Weights of a small GPT-style language model, trained from scratch on English Wikipedia: a variant of Adam for these matrices.
Each number is 500 + 40 x the weight over its row's rms, rounded and kept within 0 to 999. Layers, rows and columns count from 0. Numbers have three digits each. The size before them is the row's rms in percent of the matrix's.

# v: layer 3 attention value, 512x512, rms 0.0199, rows 319, columns 128-255
# o: layer 3 attention output (transposed), 512x512, rms 0.0205, rows 319, columns 128-255
# q: layer 3 attention query, 512x512, rms 0.0226, rows 320-343, columns 128-255
# k: layer 3 attention key, 512x512, rms 0.0222, rows 320-342, columns 128-255
v319 100:438489464508482461488526541553416455583497463520524607463516510525429475525500482512542481495438527549549527519456508498543489535466558474503432527491507518539486419510537517479514446501451549511548493488501511527390508477470510517480514471493478430437431520514472559500514498524461473529548545453455514396441481459503433519465549526523503538506477456411538469505540475539454428528497
o319 110:445534541532475465424456512527467460585489497491560521444568448477493456551521522480494434514491473453520496488499475500538486577580522553492436506522445552404515515516541506555485495442506478522490533471508496520426434527524530529495428564505456458469503459449455531430493471504467511533458539478464476450504554524469424481562484507588513494530505582434466520485532501506438441507523
q320 097:505450473491485526547501505519498545507455493488515496546530493451560486533465468524535528537577522547520438572420486515508526505494535461534443512491570511443525548509434452449555495433504542510481483519556486489474530520529481481479464511547488471447448533494519484526424525536516497503499543409490545556470456512546455510508547547517492493537491496445452497570429452514523592552518
k320 087:461503498535532424523504480461565541479535519499517473504565501485500504483478596476491547461500541449446468489568466531434462532564531480455487522534419480609512591486454488499499548478465424483456597523461498463541495504484528487501520493537471533511555452515495511487565483510548543500463439447509494440410444551549520455550482488528533493534521513470533478447530528506410488458496
q321 090:384514567510481427464506481529511509508523535475481515456471531484498451421442557408489456403420477509508521524530578487474464491490448525497537537509509518478424461519552541561454502544428523512494538481479508530510487486469528502484506525477567472574555470553514481467477452470455506475476592540536429465572556442438533424536508502569505509538535537458470503448486569542463485578520
k321 090:593606465470498569559539527493414463529513480507500439525481436425518513563540490543478517477539478467422520505496446494512601492416514559508514460519554519537467470461497474433520516503541552546563450392489478437463455485531487520530462513535475521509471509547406476538478535461412446518471444517530542446508486503469511516506489545482501488460422503547557493533474436590516510492517
q322 098:535497479463524506500536464491517501385462500488432481476485568502546455459537524463540531506454414508423436533553463443417546471564504504512515482546399480507443574458531521530432527540528515535521511516473455457504498432514514508512507494465498491475532434520508550492484542544494499551442497540499512542406464582486480462499470506506405543506506472488504525482444487505456500477554
k322 094:474437484514509522432457433433502507541473472548473555496466547543470459527502484540455409509459554455569558464497522586588475535468473518524537469470460465501502475456497487508494476506566508527530561497476549470426530488535512471419454559528503501517488452457523546561489474486442492509563460462545448569507552488525497518462535487546532517505482539514517557512519528507540485494488
q323 105:492427500512539427607518492485547512516480504497480487530503474458585542526478429466495562520536500548540441485472542555487524563485537433508546541545506496496523503513552499446516541455490524508441498545555495513552529547563468547473525512575563500462506594513500447484483449541485466535513490523469478532526466508490521437519496435492521484529524478472515433602484461516522537541512
k323 104:525429430482467402491471488568567521432463448582494480464505458540496525501489386466501554471535530451517454587469457520506572545589531432507429518516485483458551528609512549546557447489467534487517475523503463493511543545503513506515535464560515517502533504470464529438550460470507610508463482514468542473500434591538469496596479506550510465413503563562524456516501486463502493428556
q324 099:524528523451543540437444471507472497454448456492470541520520522452466497486547541490589430440474491473489542495603471445507564446538474491519480511503489489512512462499450476550537516612490436556525520465459493433455496476456515438511453489504422474503530495428526483493507487491499534452543477519514497501480542518581508508485485517495523508531459500542539491462457474519501520474492
k324 082:468470488510515523548471536476498491470486496412525505444457509484433486507523576481450463484426497398463546527484460507522473480491512528430501388520470554569490481451510531549518447526550444510493520522447531518437490522500464518489587514480476528536569441528493558490495544524479395449536442439484496531509498477490507467526441465536527530541567506493465538505487541468497542586494
q325 108:482505477494472543479435483497476480457514437448513464480539491488475486491518518554594462515472585499466558471484414500506515460480533470554509483478493526555465495469474463563462468588524451556502502495469497499463478482488537496483491542529411496532513493461543540506505478477561443460552542521469536531454524454487554492515466508462557509524490494510561543506511501502560505469463
k325 105:414574504464448533453452527467442456526522474473519457488452589488397450534475554443416384525497459486522455525478516406525474447490491509535481477510431508535492550499523508475558532500557434492473568532443486489417520516559455493512455504510454527554583452506567548563477507513501489443521450441532498524548519479514490515508487527562487534487502497480483508470518516527525544557497
q326 107:481494479516493455583515462540483511493459529523525497462468515498506472567525426474477533517515480511521432482444599530476468529465532533484468496516518537413525519546498494461452515456468575501451454523538501515494570581520487567474526516559526543505452536478420415442487483476519537529492523518476559513580470514555515499545560492546460480448516480517466485557469464502495536530578
k326 111:537407463497554468517504443577572509511439557491494491522521519497570567523457388476515597489528499488495481493463537574549543564538482487504484530452498428461545527539465446464476492462453519517457441467577466539592538495532526505481476475535493455423433557519475460461526532471516540540458509535426536461456472567515525504496508507508493430536500521522493438523483511480487476441553
q327 102:438469480478462460501538511547434491512549554510471459491488466526431482453474537491490475515444547522490526546526567543509544475512473566528463565472564604529462526464492528580480457501453475458502455477475540489486466462489404528460524485490532513508453479456512480529473404417541462487525520476475467538534511430494504523475487524448564556522449451508486457481563572563544424506454
k327 091:542484537490565541505572485480522508518440536495472482563480497518548477479495496465483515459511471535458508440537523489526486503506438528515553508524499480535473508565464488397532461477507515517578522586558513439473398448490533516476438518511493536529474477461517473537470531568557520508472481392443463470447549492498469515502494487424510487555579449518427405442485519494508546477546
q328 103:554498524433499505426485532552536486473472508480529538508446573503517476517515585471461482501475466486468518551493462454447433479517544489479469440463510472551491483489493431506498534463529517523522546511424509458436457436462575481554478487445477478531535443539499605550500528504466519493450446500510455460519510500529450579457491487452524551525506494520426521450522447533400553576514
k328 099:483542568543453517497443478442521475494565445482477472444445501439488451542500537514513461574456501454541474545504459521484456460401549512525481494547501523466511491436481459541513559531464441469435556440435517558525457498540504550528567504502524499502587501496562503511475479504480479506491490576577431560553489500477504473473496506559472481496458525504540570520480475461505507476450
q329 110:546469547461487419557545474524523485505515467610498504493495444477505489480457445455433519587495475489442483498449565525537560529504498535447580529448490466477558483466473430566527505525454490430461457580509400521533465501508483468463555495529531523401449501465542447494458473486451532475560482509542481529461456525525466460496506448460459402450469504468583462585491542502536506505445
k329 129:494540508512526559456492599459480584538500509508559519536514507533431508470527525459507506428547486518479501507514491431511459424486542551518486498477559467551472539521538559499464507496564475501573424509542494393498520502521470427556521481504459562580466454480472476478491481518478504467447515423530472446465524414510554589470486456456461508574562501494507549473526442560432521547496
q330 104:499471443472596557504553515425538514484441563422483452600498535414524543467473504592525482454505556503483552463511488511545518474488486515556533513495502492590480606582566531436449489444565499483484453506537536445555478447501507460537523452497470492522520488475563490550547504510539519512481513497446517492475562538513570586422480489494477495490533498497596532476480421474526516471425
k330 099:447503579485483494560487529526493451448476484515464496438438471528469447500484555473520508586451448502478467565539545541480522564486511489493522509517449471482516463543493512526465572499474541479482542469459492546529480551484464535517590515508475481497555526553437545494558501461513462571472490527505568517522491540507465519539536498499545523453428543460542536558491530451556437515485
q331 084:551602522518389490452434524522456466480524435461489562467534540476519429572551586488477464479529506477530563547503417450483464464470535398492410468526538496411551448475498505443501553515554519519491516482513518518429519536452522535532485542574469455465554507508451528507485469525463476517516567504530493455605525449518493519558521547468466481522530526545459520496552513519458539488496
k331 080:571537439477497487446488441479513447562508490504533507559541528541509586561495446537458513466538506547523522464430514498517513472549465504507461535486572536519498526500479492460557399486499493484502501543555460483454484408519552455515441470545510480452456491452514489498447527568489600426478492471518493449401502524502483489466491497542449434517556484501493415486520475557445533472549
q332 100:501478515554462429495496515536480476554473496502488530472532434417550435536531556469609451525459418477531481493484522490504468484477527475481476376498422520546559500476517424468522424482560529508581457511577554467436473475522513470499488500553478442544537451537487483483410525574466501548535448516525480490500513441520498514464466497488496445473496547529491519525555510482491484605520
k332 101:526554456475461495448485451481489512511600506570519452450530504485529489577489487535482541491547499555506531557489514530487462470528480484480476513495480516481447503478494506460508483406437490480440471541424459574485462451439530589568510461515544502458526441497463536512535473538498526495470481520543467511541429551541516462519473513486486451434491514551462510521484447474482503462475
q333 121:498502530522505530452491473491477529584562468512518509468431522579522507460496481488524505550457478535538388476513484488502410499507469476452536474516479464457527503490444487499587532509433510480549535481491521566520481486507501498429575540384554556511504514570504472480551481527502520471539455498501509497453440500516508526456459456531525526500509438484499522475462517481488443478610
k333 116:507495483535492497552496480522465492495518530496528545474495524457510525457449526399500539542473514472388449543543529510453506499548493498466546472448479468474484459464559482543484528524476502473491431456561500580579500528463455520462427443521522522522497516511519530509509497448567484473501496496445440443517422504482493433445396491583493515487474477551445466511505539510487509514469
q334 113:531365539496479420462487518616512484545518499551541533437439509495499464556509507473529508506478444507520468506502550495500471466480518549489514483451529489539530491508493452509552457416413576454559451486526569491481493505488468517445523487451539534494476435543487511532483513538457477498568397480462490520466495424555505516425483445492503501498437471523496530575558549499477466548490
k334 113:516503475542481534530497455460520484494500524481505476457516502453554470519487541504467525486502527556469568518500514491470404483496481462473434556525463535457422515477491564451447550480489498415462472485493538535541489489497519581572480480443576518483545505423546517544539473570545510428496461519534534538550502522503477504523445495477484493462489498452475497504445489529526502405503
q335 111:462578450575487561534429479450473491512519534420486529536487495551543495532552530484529528473525461500561450526532459438420452513496479446529412465521532448472453439468538539467450515564526474516538502451519553493499485484477586510519525559485527505506486524505465487490506535480491571418430566520497518501538502509480529519504436497468543580567515399596448525375514465527504469591518
k335 110:535472490533466461471486472502432429492572528421489515471518492539534493478503488531526516540500519496554505482478473534531581501494510494564523441487475542479523475502508471433590458531451552501507493481594483533498544496507469499425505508556535479470488512530518588498458522466406455507630482505501452508462401505427527477506418557536480504569422492483476396443574597502549513493506
q336 097:461429531560508416522479510486515525554497551574550501548528485445491491576567526458536552472492486481486494465417556515559405567468518544487579504476480552476442507492549484480535497526500595467527448519486546506542492508479528503408467521506488485472465523458426477497541526528521493447492509548456517510540488441451464433498532529523432470437584455462421503539528499515505483514510
k336 102:547507548520499525543469490518506463531404378527488453468458503480546547540481459547526493550593448516444521519470504526489514578542530426489466512514438455503539549517551502476469478404427517497453533532474422515521510483489524524591506439535538524513446487478512458442509456454484464591451522543505554492467454528553470536578472527551469415432435539497544487535444466497504547450545
q337 099:517508481480549507467508475503472475460481528469438488499480509557517457504530555470515492483470404454424464540606398465442556512540478540522421428524484437547465522493530493463508507506454495542568606504472517500460492510536534456560507477416454537494499438481517495505535529431485468547508486492487500436454531512533499547511483507529497542510467508492523494445471478526398494455582
k337 096:526525552484471468517522552452430522501577513488489520512452548500477475443561515538492495499428527475505643462480552441512471498487503527472533467494538463455434396507503481483469474506590475478510479452467533470413475496514455439441518556497549518495510501512567558588384503534477501484482459488519419511502537426472523468458539530461561535550519459446477523503526561525530514531468
q338 091:443459458552491500523501450491544490479479546537510486504477524490564522577532449503481533520599568518503419417458561544491487542456489469456482474539454492484492514529516431471554475466540468446506493554522519470455515509531513555528565483450520458471449550532487406538469563519469455487497489524494536518540497535447519471584446519451524479471570528499506496562530398529531507523551
k338 092:488433524508527454493468463518510508541464468470523529453571504538414492511440443395525489472567467488520446558470443471478554504571505499560485460465521524436600557485498547587534490508500512429499432500479486552551551542479525482492482452488481521458530463516479506419594417459548538525560507512460528499571451554515521438501494481539438499451461578534489526484481562480475549460519
q339 088:461482485528454509490501498505471473591493521536541505486407442581509472527486546493483458535490438486477495481507610556536431588486554548468500450465563525432534522511492491476537470474462524478532513506540547569578487506504463493529567520490569549530453472530468462476559489490525512498483492484499443459496506486471457471520490500509526486435546479562463560475550510534506447496536
k339 088:542478550513512495460554502506526552486478513520514544493503467518541543518547421563559545505511550513522572476556454521489533450500530514480523565511521483428474389534526537498416466488488566520535459476508529475501495484459587469479425546594459511517500566448500454487473484511406485574502565479512541491513405466546546507500537496433504494472456543542504465545488436503478450519501
q340 100:475476446478495441574503452468486562468512534520521468441508450523555482517480426526493527493556511557607425517528495546513496469432581484485535501539508544507576518469456485454493508421494571501441442482573562524505535563524463555443503500572604524515534565509495470504459499598514511539507539546486519495566411571496499485588478451498511482457516489532446467556460413496528532469533
k340 110:585460468532521451544510515546602477490457471573458411520563466499522541510436405508502535482510484428491475567502522475494563537569462493454513585528497398446571526620520591490492546470479525483452503490536473563552511506494503532537551442525480536446492510551495504434546563480519565518466446529447604535485422588538481499491475505526510434476537503485562448487464546497505502458564
q341 109:491514456539551514593453434455527541494476518494495494425520510490520483494613378490489488518570484475539367458518533502509461520489486481474487539582503537443556490506533505495569498505478510527441512477572487529484523554551469570465522487532554524502514540512467478444459503579529512468495495518484577518560486574494518453487503485514488414477502449528466501551439483472553562473534
k341 106:518458479558513440463498436578557553490519485535467508519568474532522556505482421502525537494548470398568500481467499528503465549630488498539460553432477474449560484568523521506469487476511578476459440491571475533534551506509523497458485509530492568457484526570471526407594502449484567543523516521417517475465434557541457486508534531559497433458462554469529433473475475496485483500509
q342 108:524477529464485484478517553528514464504464502516518498608507537488456508487421590473427491529459534529469610535452546472482520506514436602556515519475511528555439542494507502542479486474525495395487486479446502483494470440457501433514515480491490482530443490467551519558469490441477488494515490476458468538457556444491524569452536491407532530518503466456563494453561528531532437507405
k342 097:522566546459534539514570535485497528502458524418516525519476609480486453472544576393453518498469450529496471486564530508550465467396504494499510463514501493549463524492445445437507456577541467558536546529486471451478435490536505486522503500472468465523531484463498449529457507551516492513448560422519499496498559426460494454529501473448482558581540451530422512515497502512514524521563
q343 103:441507478482501524572615450481534496496497468524462453479447456475535566434509503498459519572469456498520403507492526535474472476460571495500538516502474473531501512497522409526508476513475503487526585491479465470490408496500545507522566469422545536524519486559528507477491449565544489543453430524499476463519471518470446452546460417418547494441507526465500522509459483520514484494488